config = dict(
    n_layer=10,
    d_model=96,
    n_head=3,
    n_kv_head=3,
    head_dim=32,
    d_mlp=256,
    vocab_size=1248,
    activation='geglu',
    norm='layernorm',
    norm_place='peri',
    norm_eps=1e-06,
    positions='rope',
    rope_base=20000.0,
    rope_fraction=1.0,
    qk_norm=False,
    attn_scale=0.177,
    bias='none',
    tie_embeddings=True,
    parallel_block=False,
    extras=['capped logits'],
    init='normal',
    init_std_qkv=0.0668,
    init_std_o=0.0149,
    init_std_up=0.0668,
    init_std_down=0.00914,
    optimizer='adam_variant',
    lr=0.00217,
    beta1=0.9,
    beta2=0.98,
    weight_decay=0.044,
    lr_head=0.0144,
    grad_clip=1.0,
    warmup_steps=201,
    schedule='wsd',
    decay_fraction=0.451,
    decay_shape='linear',
    final_lr_fraction=0.1,
    batch_tokens=16384,
    seq_len=384,
    doc_mask=True,
    train_tokens=112700000,
    steps=6879,
    dataset='wikipedia_en',
)
Each number is 128 + 32 x the weight over its row's rms, rounded and kept within 0 to 255. Layers, rows and columns count from 0. Numbers have three digits each. The size before them is the row's rms in percent of the matrix's.

# layer 2 attention query, 96x96, rms 0.131, rows 0-95, columns 0-95
114:111073149185159076120053192132135157182123096099168131148140096117116176099120109085052121112211205119133144150150150189137138126120089143117149116134133121152112165129107129117145083115149108150105106120162140205127138103133155150165140094115143107088072134126102185095070100156149138115
102:137110152100090162140109104066170089100182197129112093144172116157174076113150162096118090143107100128113077133123113165089104088163174150138153104124141168106099120084145066127096135114176194083181086139113108103143147121129108123133191103148155155159164162149127054112153178150088099114
094:081127102104195086191139140148103175133136085120135143124111152100141151136134086164135159087141187129142138138129176121139112177091075149127102161148115086149174142169108135068131116197125099145079180116158174104108124092103181121116066140103100098081101084119061162131116096151194163127
106:098092156133117124123046163125158079164141118094182100141126087122105195118107097111063157098185155088190108118145120196158115077131128157089143126139108132115093133153149101137111125058155158140172066077156122166151151145138097149140176076188133112125102149142137157098108176147148124170
082:163158134074081226140167112113173126099124194142110100152173088130169092114140136159175124126119062114081132126097098133092132118188185154143142104120126148145122085133131150191117116102138158152149139138130108078110089181141113099114151147153143144150173149066156049133133144125118095060
092:125128128164138089167145099190080181129108099148128156108079138131141122152136102155189130147124126149111172101151191121124116180124099132137112116135111104160186144141099166119143166150155083094093173141149167139096108056112175177096105208096072091162092077136135130144074066140134168094
090:115146151138156150081139132064147123124152125122180092149135096165075096129116153099078167108111102145097129121100160139132141138154133124084080130148090131076072063201162107165137166116117183178124100098093167071086151185141136116146170127141143162139162150106196078146122155189145071117
093:098144099177153071184137076205120186134114128125117166139110157156141107120153124178147143143127134134104143112127148128116144165136089135150135119121119117114215072150095123121149115142146085074072205141139145118083122044082162154104098180107100104141105118081104147118111081110114206128
079:194140137091133119169064132124117094175156098148132056157179119134143096113171098083057095117134093158138143122123197106095128121161075173074157130093164152126095117104160099115056114147148148140171137096112122123154139116205135117171147079103120112109136133117121173139133199166122082111
099:160128200120100172102173126105171084192117193113144122151125093088152138099088191157170067126153100081123145124110126125097108077140152168124160110104133155125085104106153171166119120101125186173135105097161119122147113132122141110152182092146194154112138215067143097134123096095127095136
110:099111139159120200103172106081158096107133154128091119151135080108147141104118151092107087088110099117143097172132125139116140074075134119134104106122098145127065116109172137133126143129086179183157048172099124136128132165116093106130176096065205166147217152122178116124093109129109129178
074:131146155119071098133139180144121090118097114127139114128144132141093112127116088108098156058155190199072157108148126171180098146147107085163091084119123146107180152187125073131192120099114096120118133118140096131105121153106159248090164108073110137163128146131141147157119070129111148129
092:077103113166132066167082155175082153070092093146191151085082151150114149080148096164120183125100170120134148146125113155095135171100108128163117155147093079124195179149117086116145110136143097118085129125109154169121133116098125166055098185112072116107106076119066141139109114128133152108
086:147123129107196137121121145116105160147157067128124118156105096121075142096189097074101163081156147146134111162150227127175152147159094120125079164131066071139080122093137138158090167143112124124161101068105162139096116141199094144160138103145110162120167096192144128120115163156172123135
106:203180134071136112144128111123091109161188099135092102116183136094133165117191113072108161066193117113138097122149154137217115124231081145096122123078118127135119109077096103115106096136144102102123137154145112136128102102164087166154116097155086095113097108127126147094124172143143125123
085:150144157110106186119143136096137081187135169148092135137134056105183089125100151125103064129145125087108132105104109128133123076137185185075177104115125154096083131094115139081088137115174152142186128108134157110110143132209102097176161119175163122068165164153145128080156154154155094133
110:171077173081084179111126108106175106162102160148095111137146091117134099134120113118085076114154112110133105120077133154132147079112094099082143120124117171149064051162157109140100182107100135138167107118135110093136127151145152110144188074139183180149219176130136106128150160197131114123
083:136070127177126081093106123138146172146089127137148145182055065155154147156098203196098086093142121098155140139084172119113120087107130165045123112138109101150059146159111158123090142100103126175118114148131197175098105126112147110086110180096135143148113144074131153138101148101130135127
088:148130102155205156096153113068143131131133111116139103168110148130078058119103194121065113087168151100142164205185157134108176123100125110107084181141133114094126121082115099104105144143111137107111079156102176164100125114120077130116147111156117178112174131183144132153094143194136124191
091:134134153129050158142162104114152107171118169114141123137138134134168117099087152116146121159149079105134113102092070118073132077088067023131139120151172181102162063153125176137118162150158150130161150177128049129139127122112167101105154140106128126191181185119142126129166109109112123155
099:086123155154137092079081163152092124122121126125130113103097104100138136110116083118180156165091173141107147111144145167109100158154155075136209080143153112118135188103186117141177145156140112131100120087091152126120185141101141110051104138147165139036134092180051151162132102117093135113
089:196200132079110124110139133109087091090148147096115143088121203087078207094133134070101160055152155107116134118122118088143103147172109130137056135117121145073094128121135166116112122113092146177129145117150153148091082112156082155128131142087070100117124124151183128059138153125101134145
093:167155126121163167090158121109135069161072114173084111096142139147169055119151068105165164083137138164100150136155096129144104149179095135087168088069152161094136151086114130070108160176174135097113155121132127095121166140122113171110164110102127095139182121162078122130193170127073105160
098:212139078161148205179097067096157146132118094114092135108132113118128086128089192163110172114157148089112139154180168126121158165143082145082165094077098124153112110148135085107095084111144074147132113123117128164089081140171098096187148127170094083125136135092115137120147189130111110150
101:217171079100151100146116111116098087138170109118065148113154130108150139157158147086092129093144135148093135120139111064155107145155147137061137128114158108137064132121108231108091166175147166124186171151123167114120132080128156171169132118114105098154125101129170141077126171073137101149
092:090123138097073131076188087140162171157117128161127080083152128125106107056168146100091128075184097089106090102113113104141135113151095096072168121151098182133141106132092144062141162171186155133132107144178113112088168127120155164116154114121144102143170135213146089137095164159147149132
088:123125065166128149171158148073169106100138131072153123078142092138144116134127148128089120151110130133095174147128118055095229170111150143146191145124123110094125162041170142144122137161161162101130166125129167126102087125119123158173091082143148113199130142178128090138090141117139066137
095:116097167119103064087101182128132150122122112104158150133094138189114147096144061112137128122077173173149156093129125080136141181167154111146149115142132138148151126096158099172168127126123148139088101081131173153143208079107144169064134128118128158058119145130131127199164078092129139053
113:105093152134120065074133197145147157144120145053169111179132139128103143103142059131143148163138160145125122077130087133146113175145165113186148140169120115129178090135151093160188100127078126122059134124161138139127165120087146141052111094123128158065112162099088165160153085099099163123
083:118093078136169081125147107120147160160138141097094129185086119187142069206114170142100116100187144143135120128084146100127128094087102146143118106135108128118183044188096160098106150095065097114081142145171164117127135093127132102156150134110144149172168121111189083154148116150150092183
090:159115101117139147157105085108091150146066083129091147151130124136154104141137203140078131096131138072133132158158147150181134090085067155062175106091141128121047090148104172113073141097110077167157173138120180154105152100154114111193138161106107068160131124110183143112144162135154123131
103:071135135104099114107101168131192154105171143117151096120152149130108130084151072096142094123143126184120146115123117088115150136172128093191122117095144140138151110088214099123170080146121125077121079167163170152127158139099109158071137056136148183048097147153111113208132134115127125155
157:158113154099097144130126115096189075102109170118091103099147166122158083174110128142177127163057171102142100117060101104101184089147182096146161142150139157138150114103161124122129157123069172119148122092113106077133125172102124116118129109181161146141175166092121092096206133126055089154
095:130173133184163147138149107113149178069134095136109109133141163150149153079184133144168139081111073108161123199176105117108166126129177147104074145063140142131116146080142097148142104118186092179129065186158092146135095128132089140129147169144137084092107104154078087115070126134160160165
087:104112146129178088144159082118118151160096092096125188128126090158120159082155124120111160094184094184115098116213112122187121186104076174132098087114150085108105151105086134120134095138162137127116139110153158151129112097125161169175121122082104152097110062191156144172068098148173147110
104:131151157105082152077167128113145071183085140183092083131111092113130113128109100143134088127147136148122085097092111156097071086141188104171124122144094181148167084132163127162157160137089119173125176147154100089095145139100139111121160103120193130160156187154129130085155079071105189080
087:118110127122095170093122165150123073197080157181147120164071096069171165112081124151111081176174118122129136094151135170088047093081145122131118113122139135158175095159101116170175151116135106131133148125151105096143131097143169097145161117120159111157158199102136185142166085104134088078
108:127073139106098158117157114142160069112146167110164127121121130114141103136053113148149123177091200128159129148051144112106125099108147090170138151152119120123191123127118134147100106074075150111143117173086114120113130180107110133076124084169168111125201193071093148103198088135110092144
083:115101155119109132120167088129162073116117140123137063105114191111141101181113134168174120181077178116135065116130165094134146100141183062159105162163108171167161085104064152132123133118024122100122154107093108141110145104101126114141158123141164133084177168112147149090149100082131141159
091:175116123111161062155117154103149140078180124067140150095223148177152105150100148131153180126057162181109172111102147124145195166122090132113149151134071096106107152135125170071077099153127125125174084148108179180131119135095106138129091126114103138112110106095118109147145155148083090137
117:188112156110151084126126126146152088129109131093119073120191153151162073196151132155143100150063187150157121076069132094116161110108138127130155190137122149131154125151105181130104129130062148117127131047121133109090140118094104160094129103129172143091188173093155098083150101116076116172
079:133138118144118128177126103157103160068126125136142141030143190153114103096136126100093158083076181164197135104122151091115243162146142109107114168144063096167104148089124130082146117134111135174135123108092096128132103212135127145105127110120140116107125131147105143158156161173093129101
094:131128125097105027132158158167128123147121125164120114153156143083155106184143118116095114084170117144071105120099071150105104098173166064147082129155189157171156128116050142128152159145128093097139172169122113128115170127122146121110115066125174132136160136168191104131119094063167153097
101:171112138153088190105104140131163090153103167165144076119056107154120115128121124145084097158160148100120119164112088080076152055098116100212137132126122169132152114156123147145144131095124153175137125160140059084124152137076110150061115080115188099166148172093103123158171091103137124112
104:126160058099162110172143138092115166141120110123133195142146095136119150103087212137066146114103127150109149125184145135148144203124122163096140130121102115086108202103051116128152119167175118148118136161117132132106130117174116166158112121089115116122083030143142168111077137143190132137
074:109129147137125161128135162149129143197168119145131170175082074148074155127129105160105110159203062057095139185120143118106103109124112177157122094064207113062122119134150108170147121103154142140127126177105114117126105119148143046147097131120115074153135117113106099159154087169174136127
091:152127188131086130128105167154154172110100163064203081137123141159156055136191145086121138096092183136131123129115141072088140106099143052114153133162116135161124109154177192146114111126084097134147072101129161087099159080123119097080157109134129155060154159124150157115114105100134129157
083:113107151124146120135099167132162147124152143093129093158175109170146095168119192153134163101137104158129104156169136118119172129146153131091104164123121130163109170117090176141143184144081138103216087109049146111081134189123143104159112103085120100015123105137171093130147103162108080120
066:092131136122154188132088114147157129091133152126127166104109149119129089120052081131171132155125106092146036062101116136131119091140169136104137086177143136116152062104157150118125139091069171159125143099106089117181154177179140094099113114133161122094121171214123104082165118178127101115
210:134153094152167099160125115136065159113154099131094176121146137145138165093125140141115158086124101153147185121160186154164130207134084177108135124072111076123102165107115121086096087171207095123128111149118166176125090116142131149161095169115071112134071057112098121168078168131157135120
097:152117132135126066127149132085136101139113108115122157073176063170090139125105168165157120176125182160101132078111187186159152162091151131140088169139059099093085131194080115147117112122116111142117138101137178074150124056113139158145062113131158152141125142085151080147142109188119133110
114:164142097160176175160098114146114106135099112116146111159104120130121099037146113109093111159143124134162189082170181134132113126105086152132181161093071172092144132122141111049103103129188105135117091147136125145082143087111075172121140110171113092170112114118093102130133091137222164157
101:139113124133069146103109167109145121114158139104146075115113131122123133044106120167118138132063091072109103210174158103117212142156128139138168139108134158182121106067146130141151077184107125164160165083136067140105093105109161110132122128117129103103156108201116095146125174149182125094
099:125035159115116082093140125138137106127139154122081133098151138137104143124176121101174175072107131101081151135089155191162145148121129127117098174164134142174161102149111059103109202085113105117068162157128171089130095084101147179159106146161159132140088120125120132089124164114060185152
098:151141184203141102086156172086106146114126074152170142113127118148061124080144136101177159128088104142148110112140180174134190111164186172138189176096136098123095099091132131146100143123096120151087123127110121123145166155120117133121136168103121089100091145088195041138121178152141103093
091:148133148119118125131133097119156133130164128118155157050178114194131088080156182099157161102080174130128129137130139137121140122093100136094153129184063115093101105187181126042114151079151163166187123101070185096120154103179120155137133126149143169117143189102114166169112141107105114156
096:107118141162134132100123123088141147089156128132152142034126169178119087121109137131141135118047164095161106066087157177076174121141210106184183177150082153120115064189145049123114096122116161157159117124099141111147116153121107168100131127156135097123125127112102108102149131170119134094
094:090106095134168151153129126106133145160146084165112170052093126101138097126122101147128123082120147107191145096184111138135095097167158132161099159051163104112149144168063119115175140091162115145150127134129145120109138128046068140148151125181081069185094120195133110103130093112144175151
096:121132122133156109165110118140095136146125101134143139199133118101128178121146101122128131154096133077140173190125148149167069169099129165137136170083186112120071197155142130123160110063175127105167145155116133147108087066107092129177135173127076126156115091154118142098045157064163173151
091:127168108112122135095081115118131119142169137137106090149118098103183184183181161151127087127203079103105118107161102158114094151144154104134103084129117127124133106128151162098134165164141081138069150106115166139140205111193130082153115156070099127150098045164169119104108102064155168136
101:154144148161201082166011074146124123092129083107161134158160109164186126120083134144111118123192099114132091114143121115157147141119139146080071049086121106134132129143098166123136150099149140146104140159123129164104157133212131136143144089154121127119095102137149136149121108038099120155
095:118171117155135135104088123111060132055180099096110174149100170128072085084126118129118153116067099156170109171153188116108175132114138164137208131154088101148120126127139183163139086120116111126119091124152097165075121128113111131101076169118105122121153119143153191123160187084190152110
110:127142159056089189186138160132159082086125172115129066090116159120092069159151105120085108080113130115136147046081141094105146117102156115114142130106149134163128080164178098118111151138143136140130126142073125119165067134161188084118122099155134128157184156158138088127155147205112106154
104:165184144081167150105121152129136065083140145140176137175120087073141095162136101160111121181115122111095102194094110112074201115135172160111152108156098124137138097088123164135124161113142131202166184144081091149089138118109115161121139148080126109076156082170099098098123088107164094095
097:113115166099019126117112125133146091133134087115140107157122100168055129121154152135088183069124216158101120145116165134097177070123100119146144083139093157120113146126132109116056124087120146162201187110113197123118120147137104165137117105118124160151152112142115094137128110139149199112
092:141130161147185163093064109149141136129063073170127116097127141172159121131124094100129158057161133113169145122073127133114154118141103168109135095122158121140164098185138086168138183195102145229136082125208110156113097167121121127105123117081090156126106142122125144125153137070145107090
104:142175117176144129150083137145127137151147128184088096144089050025104134100148164102120125110165112127105204126113144154149093151184105170065200140132065099140132151141123102106146111104166185148179079133118122136127183113115103159164110094195138120127140114165139121121130134130117147087
093:152150088145133088091151090014167137183157111142160139172085127143163152145080188096118136104143052127140205133169163129096142152129128103135084082155107077111098109134115067091146123139188158095159109138124143104118144100136096094178117163136125101081140136175185121121130124134121128121
096:100155070134104147141188161077104108130109159129135054146092053128149185084153176072081166132221142120100166119158130183112133135128156162123111166112086127108144152135078084127168094135122101067152106124123170121164144132093144077129118130204152140131160161128095111113107100123130117129
108:079097171142134103108113092118111139161093147115078097068138110143133174057141148089097091124115119116161106074122124172031162075094131141132147094142159174154142105126130069133162130145134184163164146141186084100134114180088147096153161100170126164183173141112166120156131107141153122081
118:141081129165152172091131187120129113125116103078166143129116151153120099159095145201145120136158139101130120119172075063124143113072134105163061145116156135126144156147118130189163151104092063100135140091076127141081086166109136115087145123031143091165118139128104164141106134094170083185
107:074150150126129134192138094194104143116092098106112105124180160164082113137129127146077098116080168120152137119123157163140122165062116111141121155114171169151106150141112143193149139144065085167133215135114162126131128180074154120082158108050178107142116131109078148127099075137162122136
095:140141126127130133100089027149114163157124108120098163062168142130149174120144210112159048109179128129098105099121085156077137130085097108133102118187134133120166116150164181102092115124118150171066132158164133151185114099132152085144075148153117135173094104156157125114112079097120154132
097:051107210129131092140068118114186169139116113140184107122150136121055105108174087110115080122076112091148091105106091133085108108141178066112105108150153165150111097156187144163160122119139102157163174107126113103148153176118153156103135100077153150144139160161120177076126125175151122146
089:165157103112134109104147179114072062083102121200060096111126159069117079186085095117152181123137158172142128152106192119170137133178116168129151163110081092172159156079120104137143116125094166097125145117116136141090135147106107161138111148154093095100121116131137077159180156079087154098
099:124153117078145112161091045144097167120186152161135164092161136091151135159127144091143087131160130139112129095116137194140098155210076121072169104133111078110122132145130172099140117159131127136084093137190145165168153127165157134176070152205092113116088100172126132103116125117122119071
101:126133095088118153151131130162153177126220148100146167149113158140164097129145204163160039116156123170068164082074091115147078160135111103079144051140157121104125122146131182077095171137149138118112137143132172128125120134165187141097106141102127145156109083143137141126119067086118125110
095:047087184132160080123097129152207137143147114111191106180150111148120078141125142179101117137160118108108065119132109134108107156076143060096097067137160148130133147172178185126108139173113089138146186091138137098127125143143177119109127122123148117091123163109096149100127146161178103195
121:115146163159130135076147079146127132126069099099148104090132111166089201150119152125125122113131147084161116147168127119057153102059140117166106199145120174142161126132154114155153086039108092149153157110121108156168159142095089084121171128102153177202155163096135125081097111121167119156
088:163166148154119095114187128071154076135075122162080145087154159060164147163094129104160113095033165159148146136104183134122105086181179184122136176126122120137120180051112116119148150134138118144133147134140168125114139121125093129171174174145124131117156115149154104093131111099054095131
146:189136060132150119169149139130052150094159118173103156096135120109157145119099123136113165157130150115126173131151165096186126173177119185154125175089109080117108169092070112109086122165160147129127084128088153165101085126125121159135065152149065106088060075129142121176109165141142145106
075:121119128118092195182132157115098158152203136082120114082141107189120139104123164124123055134163156078147136078103063124148113167072074113132114119137194141105113100148137102118081154191172106131118086167107107136131086148151179168106133138069153154179106069123102129106098120138147110115
087:122128178179149144103085158132101126075169133071171181086166101113124157110106167121115120083190177099137123138116165169145145103092061134145082192111128142106148081169153195112129150182143133118153085165163107177152145080110166117120148120061127113141138114113061131141098118082136100112
090:124030081172157135164148113138075179117137134085211116110125164186135129131097112130135115182118147100109123090115052141095148157082132083170174098147199120113139113161150134164092126127150170156082171077146127126166099131130130113118090116137149172138068141106094118174144149092153124114
097:126108104149107137155081107106117185196182127106145161095140123133141165130126185171080083171177098132124178124143074129140111178082047120117131089115173103105076129197129143123121133088146103117117118123106127168171127156140180070130103157074143115173109096107108103134104112134163050112
109:069174129093150086117141073160197112143136113150199103166172193151144087150151098077150139065149117198111107128143149145110086112182160043107100125149093108123158121103096148081179121124141133126114136111169105110153159103138110102122155124173136145057153158137146170118139089145135149162
101:144077139131162089138077118145089158107168105080162123108135173176136157132152157154120130141187138095125119140136053112077149156067079068133129143117149110139116126182146113101118134103124074153102124143157093208128086161127176081168087107087150135168087127119086167143099196091166106145
086:076191120123109114134123138158155103171158133136107152166096168149124101089182129136119176143116100144153135100150196122145128106154076096123098086126109124137172091096042134103095128135092131124146121114229133068169131070076134114089102105121133137133143148103111128076115165083041154133
105:137155104145111130077145133162152092175139132079132147208118156128124135104169172114155102179147128198135164129119151138157105104130114136136093134130112071080161127066113188146173137103121149076132120112180133109120159164133107139096186124046142083121182128090075172152174057109146131109
091:173157173109082156095093111198118102119102151139143149122186127120127192063099127122133131142136108122151180168161131116127148081144092110169099161136105107034100146063147144146096103112171118176160058131127101201160139174150110084099114088104148132159157151163126151124128191116129144123
106:171142138180153197069156148103065065118086103114107141120116113118107181113034151178128148131150188118103126139111152138142196106078105186205148139122135161173136118109104131173132155093090131164147101134141155199102131160099067134102123109130157107168114104145125118131149132095127140114
091:196117132174050188142145124113115131150126128109073188052139118123085114105105127080092104122133163080205150113122133165120137109077129173144119146102135132148136160112148099150090129098100124121126095240091135142129139125172114167141185150123148130172091099141187121153133121158115136080
103:108133085078141075163120099136126157128142151204174126139114130139099065160198112099126086133085117175112141025089120158136086125195118107072116103151171115126121150132091108097083166146109092142096170128097134062172138144168165126144072126118098109106124113124150145065094123131132125120
109:116145078122126159155159206101082103159088126116104133122120115146129120101126086138141160122095175176117082073139127128218141146144092173135109077129167172148174102087043091129097165150126143156136166091139172107030099155128130149091128103142136121110090141087125131070141132092148139134
108:082109101096163080173109105120187175114175106102199147175135182179152096171149172113160111117108090123108138117151110150067094132132149084044166055144137106129094134127156138074107107161157124076152141138109170096157147140134210111167106125119133135101169124123146146140123127141101087152
114:098109136119146043138119124172126159072107153140133112136140106210095107174122150097112121059099155081123090138132196194113181116128115126141124160136099119147099140135125099093106134132124098070126057165140187132134105092098126128146100064167139174081151136172185156153123109159084153156